From a checkpoint of a small transformer trained on Wikipedia.
Size: width 64, 2 heads of 32, MLP 256 tanh GELU, vocabulary 2048.
Training: a variant of Muon for these matrices, 81M tokens, 9915 steps.
Each number is 128 + 24 x the weight over the matrix's rms, rounded and kept within 0 to 255. Layers, rows and columns count from 0. Numbers have three digits each.

# layer 2 MLP down (transposed), 256x64, rms 0.14, rows 24-73, columns 0-63
122161117096132110120125148101131175075142164131133106140141106111097148150139118120144125118158126117137120110111139145108084118125142106113140112105134132140131100126142108164145127183119178
093104113107091133142134116160152131134126120134106156162115188101129153151132135127183160138144134106085157120123110098157126088091133178135117110161120089126118104099157085134144144148102130
183173169170150063094167114140090068134179104079104147092100071112122105141132156110152188116106120134125162074113137107149154153110147162144186086102120129125201077106099159159120162094139141
114096130082101185134114094126141172127164130150066145096122127085150135104133118149153102091110121134161112174107135104108160182106150128125128131172127166119143080087172137163155121125076149
121085109086131153146142120096107124189134084155149183136110160139113109128130161137169104090103154064115133139137078169133066157127171171092111142142110145122130131106120116130132109193133112
116152143125111189139096106166117113125146152123127119126091098104129092112137148175115088121141092164150177142110123131150116096135129144131146112177160132114144109090132092132125172124111116
111117102136122155137194086084132151153171105128105126118144118132132114098089117114095079123126081158133154142117100119135111090153131097156132160132145118126115151128164098173166145174126123
085119139061148098147108105167110188147125173114142086087142146086122129132155137124136110117118117114152146159086126111140168138163116143151113146118098136110153157131156122179127082072140112
135192132123175101111106143151111151148104127140134114114130098133131124121148151152122168104133085165066133148088122111141092127179161090131137130120109106117158088145121117093149091144138129
140117141130110073156137144139143113168180107151097096133136178141076154120089081154108105044121115110116122128111136149110141156118156149154092138110159139120125116143119176122117156109165128
094124157133123173098107132124088084129097109093147117151107131131122130122144140138121091114142159129103094130127116154127154114135152144119131166094168138105115160116162147143140172128142116
163092176107096149130127133060083135141143101165166113160121172152115111131115082102115116127182149094162068139153120109089143129197180144129165122138127108139124095148061101150090074130150184
128111116130112125133126122095125151112144142106128128141128151100150131129139124130118103126157124147159121149141153095126142135106133137101135129121136117141114143124127144125143118130107114
135098111129090137124153105113089118094171083121105122111110136175125090093128115096077075109116152192197130076140115140154121132094149147131131188145138171156132152128157133147152091142134161
136070144134168156159169078103111126150145130150094152106130099120157144108174146123114074155168145081103110171151141132162155109132129101078104123098134120079150108107136158131167150150101112
081133071134093123095106148065161153125145119098160161064115093112184155129147177124165145123098072118165146144205108136142167111144099104136138141141114143134120132114147095103151115151138137
126151123164167144129142110131132176128100101119103105126115166114135117121118102155126128132162098168156089125135114125140134151138131125101125130109087106131126117166131106125111115138129105
071152123130194103143102123133105140120097123124104161130126101149149101093116107142141155138148146116150117084131150150115112123141099108112096142116166134123186141119144160097114138140164118
123127145117085130143152118135130170079123138104142156126118132124127096094102126157148138154156155101117162141102161152139142151133166137110136129106140142148100082119122117085118142090111130
099144104127106158140152155121108190183132101145153094130158134091166097041100126089151090110117101107165096145105138118137186164119134124132126147186102115160117085075092152127138126166141133
158120131121110124148129136108132067119132131104130160120114114129118087171140145102141143123126143144140145123097112120150111133110139138160122074115127144144125149127131143117127170133138121
146149107132159141135125157117110158169115178100165190112129162098113154090142098174152107094092111104149120119064143141117152120144138081107127106146128098110128070151167134147124130107149106
092148126161109137132152114081083121127181119088129134108150136130127150120115148141122124116118148137076115125120130127112150141159093139124105144122162120137160138111115089143159160136135112
114136128110135112125159118123115102115128137085108161122123115093131118120136135149139149151134172075130131156105137143123111150145127088152137115153150164134119082130100122104160168117159138
151106118113112107146116218172132129116141101115122139096156101109086143154150093110114138136128154172122222112082087075158112106156145131103108101122136144128125166159151103151107129167088126
126139121142142138136112151125114130165090142128121115192128137111145129114117164162135085085097150136136140145123132106110123134150138086056097100151090157156125110090151104170102112151134149
144145090139115174096121104122118125128108132115082117157133123108151172072095128130172148136089113146165125133152087097129165121146153141144136129142144126128160128092136123105085169115095142
147131119138137158157130095131144108138094136115123157138093138136140097136133129112126152110131122144108115152119145129123131130082104106137125152123131140133117141123148103119120128115164130
131119135158135114129119106114129113133145116067095089108151143126132148137137124152162205121135088161135147114142124126114101130156170105142134115137085139117114154134129099118137141089125139
163092163080151126130153159195150082141127102091162168169098129148130097107119157151087109091109135090161159119136103132104130127128111160165168166089150116144137132121130072166118119124059101
130135118130157134127119105143067121110161155086105130133103193163107138126114157122149124096147147152143140173122175122117143093174085104098091132153090124134118131129107120102165146085146123
137142141157152104124139125125144135142131125117106141101138137080123126142195108123100141102149085122130105119104132129123163100125148121145110140104154118121126154080131124095149146155097159
144112076125095194152123089086096110121156099143094129178117116126147085120179131125159099073153117114124099129104135142127167111105185119127153150143146109184128154050175150100145123138118174
139116153095152115100089133178115132121113102138157126154158091122106119145182114105099180132127133078099174164111144152146114163149174093101153116088126156076154107183125143122096133119079137
131150160116182135144172138107117050139137157097151096116111127128141081121133155132170129114076140144126101101137120135080117137165132137132117144149128167115164126077121122137105098144135141
121141121124142103115115159138131111092145142133139124143121143080125132131159121113109112138113158120112143135140146131149129097105150130122109157113149103143140131143160110119113089110131142
136121118122107154113136132129131144129103169143130120107147112138152111117155126125129149123104132138106106162136149115130131137153114113130114111139147110132101107104121163135121113146128111
097162123136082121125105093130128134111149124123136140122143144138155120123068140132119151115145118151129156136149103150156140082135093136128170152132127131167133132142081104143132089089182094
119094102120094075148103149131106111106140109091142155129166144093134141146165175097148114057134204070159156124131108126141092140132183170134125128095126133151128128122099126142132150176051143
135133099115149112114152187149100101152106141121131144133123142106154134063175144134116121162133176133119116134098137141103098124134095147116141130126105122126092116133119143119150130187099107
122098134119153106134157138155130135117092152108115139155117128093105132117175109090088116147135165150094111169138142146118139112121130136105099162136115160128118194116107134107114143121102146
137090128160141153124119129116100126112142104074102140130159105128147154162126152185150095126144160108149114089090111117159112111100114074126124126180170148143104129101126094150141180128127150
176122130138138104095151117176120122138134121119168142099123127137134144104165129087135123148107119143116149169164112159131137101157127095120098132100139095118135115123132119111130086125117150
113140175181206104138167147148159125063116111115139116092129107105152100115122130153187136140146139104166114122143122139094133114135121075105143119129109094126113073124108180106087160108152127
089151109159089132109120175113113109147083148125140126150127123091167158121135149130116105115118116146155101128091085177176112124084113137142131147167156136134108109114138153120104172156125082
150109160117124143200127148158127121147165148135163106094104118097103100121107129114109125115154144117106134136070110103156116115144076143145149149121148136091144088140155120157127066166110129
125123108134151131139169140096098158131171172140106138160126094078118136143107116112136121136131127130096122126136143137098124137097175151141138149143135118137132162067119113147132126106108086
090085111097093127127137189096116127140137164132071163089163100066115155116112112136151130114116156123103135131140141119132130135175155122122175136133122158136132157119075186135153101135107145
124161111107107128155133100110104097148118112159150135138148159167144086151110143150122102147124096111130151116131159144113148139132131148125141148150117109125154148108115088105139120073122119
143148117140162117105158084143165149151160143130133112124140150118136169113117074129135094157117136142180102109093091178081095148138128109081127147141117072140078102137117091130152194141104137
# layer 2 MLP up, 256x64, rms 0.293, rows 25-74, columns 0-63
167126158174165139124116147062093147108094132132167089078089146130094149105130140136091088112142101126137149140147109134118171102150081151148160135137090101111145131142163118134177131138148144
172183162153186126098159119131108113127160185093132129092099134124108133123090121107088109100127119147142133117135130071150143127135159130122156083115141097098185123117101135132111172110120140
111172161161166104137121080149102145130111143167131132147096141201112122136125109118082139167118122136162121127132122093135084062162149132139121142135099142108103134161111114147114112164102072
118093145120118141112153091153142141118130107177110142134091176115049121103057148076094121131140097111143141119129105174140136110118145124134129122164136157102135127168165125128134168174177112
140095115142106124108114125162110135091155134148153126097164095183143097113128176128135132080129141154123124137126133125117127150134149144145115104115089133104174174089114107120114143137140156
122130147129152143129127095115171148151108099114151139159119103165178091129099106170096125175120083124138090132109135128146113146134108105141161126177149147121166132094134123131053119102120125
172152182174140148147085146149164136136120144098110115156103140098120115137108105112065122091110147126102126104102123140161144143148094158110119131102113108137109159139142107100114095170137163
168143109107132121075148115140147073132145167135109094168131144089151171156100166119132130117091138137161147123173100121109141136071146130133100098125096126135133107119135155084139166117123102
138118071139119103089144127173152165100151156113142103090130168140135151070144118128106143096095130180166086162117147139135171093118127105090106096110149142104128141106150163181127122108167096
133148137116101122132113139113169139085165148070117154125125103143113122085124100117130176131121075137124084099140140146130113160144124119136123133154138123169137129138134131106118119145157154
141107165105100153090096080149138110145154113117143188110146126180133111129103165117110121126136143081154152086134115132166119138085159144156181093118156077185120129086113130108100165100113076
104144131123134123135123128102149117124114131147163152131108129123124141140149141116096112126104115146170127142136134130108119152164124132129118142129121116136097131117120100140117115144139141
091150170110119149135064151103077140103123117125138137100109126082096159170128151107082137115125112144120179129110126118096113142177140138139107140170100100143093130164143152113141204091124122
108137138153120131137165094100107136126095143125135111130139088125149111120155139148097138065154130099138120163127150166130152073172129091178143101096154131157172120123123136162111130136084103
133167119135115080153166124130148128103148073110123121098169106128159103195137113088057133094165185134126153144185132139117181119164165154096152088110119122110126116120109140114089150146082077
098127148190116129134066156106125149158142133124119163124132135137112122165142100138128127105148105115098138143156152096097114108119125152125148114138126152114119143099113118129152102169142109
138151121146134140109104149122127151088144164145109138117124145110152124123121126153129132111060119104110126152156115127089145156150165161106123080142100122094134122164121150131165111136105070
139130150114156115125134120132121077134102140123128146082145137128123166142167141161105109127108132140132102071146139115134084146095122162143136079126106155097135124192146144151132133135144110
131140183123124122051131117177079117141107137131128136108133096174151143171130191127115184164097110075120092106157136135111123103118104118143136096143107105145122163136127143112175097157139092
125096125131082121083097130133157158154128119115123099109164137130141108124125118113144117140116131114138151144114112131142155139127156168109099136145107102153154151108131168131123139139129084
135110159132153109110162135070152138154076128128100144111116079150158154132169114125149106123124097157110119118099114108141116113150147098120115099154185134164116195124153138158120120099139086
082130138117135119128073095146118131148116139119120139119110127135096137117146154149137119102129143118102138143084165154129087150129123128148154107084139160129129113106120128107128158159153126
122159125148125168092075130113123121132096147104147128123118100079110124101141099119125146097109121114122117173122135141102133124177145142149142119100152139131138127142169144127133163145158126
075110175163121166117160074141107144180115173160118141152132117129132164094062149155123108111091101108132114154129167139102130152114134110152132155142126136149140127101085123089135114099102087
084188130151142132128119136136189117091157119124143098162136163144139134099174141143085110131079138133116140068096113077132111150117139083113142121119134116152124106111139128155116146151134128
165127161095112122103131151105107102142152115105133136114103147126149135124112165127125148120111103086124135106125134111180118103125093151139121106149099147102132147128141170123175071148142137
120160137137123139130086104097099108142143115127152160129119105161112160144116139107112152122129110114131138148132145146128158124131131101116122147104131126143122120154126133114147121131149089
103103107122150089187121127109108136126106135141121163115161107120126134178127139100107132149138133171146091119145107106141109162167146113145140107100106122107092162160156134110103110142123110
110109159136143140100118095131120097119151149130163142134139129137141187143079136132131145147114126114111099055135135131185164092110088128130091102112151093129116140124146124057186159112170149
135123100132128137105153130126096135139121137096161129194167147133122135181107103123139139079121101135154116151122101121142120136172128117114146095143094146085073133095150113133164090145157131
084174105108152101098106128150156169114125136154121108130151099121153147166165072108117160141101107129158106111123113099146129114125116142166162116139122105122114128121119104121160147140113119
173164144085150145133100102121191096115122127074125071134150111161149153162154121114127084138141130167115151127118127118161130158089146099108141061082112106108136145168151153097127160127127131
095150116090138166101124117114107196081141180135137071117151155102095117122127111126123154136170149094153144126108116172153163131117086163140117173126099147113115132129144076144093107139105091
123090102132106128083114161173073184123144078120122104150103150114139137158102166127104140155093130112156133127111131155068157091150128137138136144164119110148138158142126107126135092136141123
156142097146128124162133093106118084116170133141115117145138125160131104115147128148098083114124104116122131136122109096153113165121151129183140123115132116101125137125142148139122131114145117
103126127122159093153101156145139179132153103146110134134127154145125146126087118119106122149150120132112126140148126095132088128158137111124130118120095156121144131124122131125083132114107121
124129168116158150081121106154148124150078150108159101123191138120123143113139145137105115107107150051124135110129123153115126131122157144182082152122110127123143109123147123111136131161114128
132104146138106143168148128099160103140127155178147108114114153137090114089089167089080093102168167099126139148116090140170135145088130136151180103130153103087162138124142091103152141144156059
140122129129160146130123099123153148156140121155100106116148136135139183132126128146098118129129136164122134099178083082136118108177148166154083115103117119110090142097118140141128138144106110
094139099170101143099086118078131112120149129121122118096103160123114117125098142146139138149107115143151146088155167129115120140114104141169145121127134135140160105168162161161158090121140085
105076147135167090139116123109158110158153107102149091109114184140106101095106137109140107129154150135172128083125150162116126120126129134141121120186094117116123126147116097117129105156137136
166108096131122118093173138154122115122114123143116149166158131116109149131165083107072134161117128138098138105128114123143134165137081107107131110129083108149148139145128145163125110123156142
088113119144094149154182092089136159091107134139122141129172190128118120131163133118120153172157135121133134136142081110177152121165136137136112124139107134122084148085129150089083110105142093
127161100169085143134171137113116170119142178096120138140117111086096156135143086112123134092124139136128075132096142163145080162120120147139115094140119154126128109095146106158127157149156148
145146086147125100135109138160161091154069141066131171144157117140098134153094088097110115129102169115153061119130159139155115142105159148096129130181154144129102147118146101117147125143091132
126157120157129120107089167128134135114138116121164140138119124154133145150104128140082149131164108143167132111126105110125134112163126147139088188107101122111144154110138114106102113092141101
121131101088096078131124140127143161159156132091146097191111133178152138114116087185125108171084116136105167101116115155074097126144130162116120131129114123149189169104141130090145142144119122
092172062163144163147120094147167132105117139115111114160137120139168129122145077113141138173128141091134141141158130158107113100143096116105125149162117089070141161126101093110108101128155161
172111118125130152082167112121138135126116141122095104107115155151128168179143129100121115108120144103146085120134155170091121130107132107117092090163102140131122124183145109139064144114158160
111081086191125100145169131172149156121085190119124139186129108139116100100106134109137126056133116155101109112116147101102121144139151091141118140145144108147077129119172099143150157155156133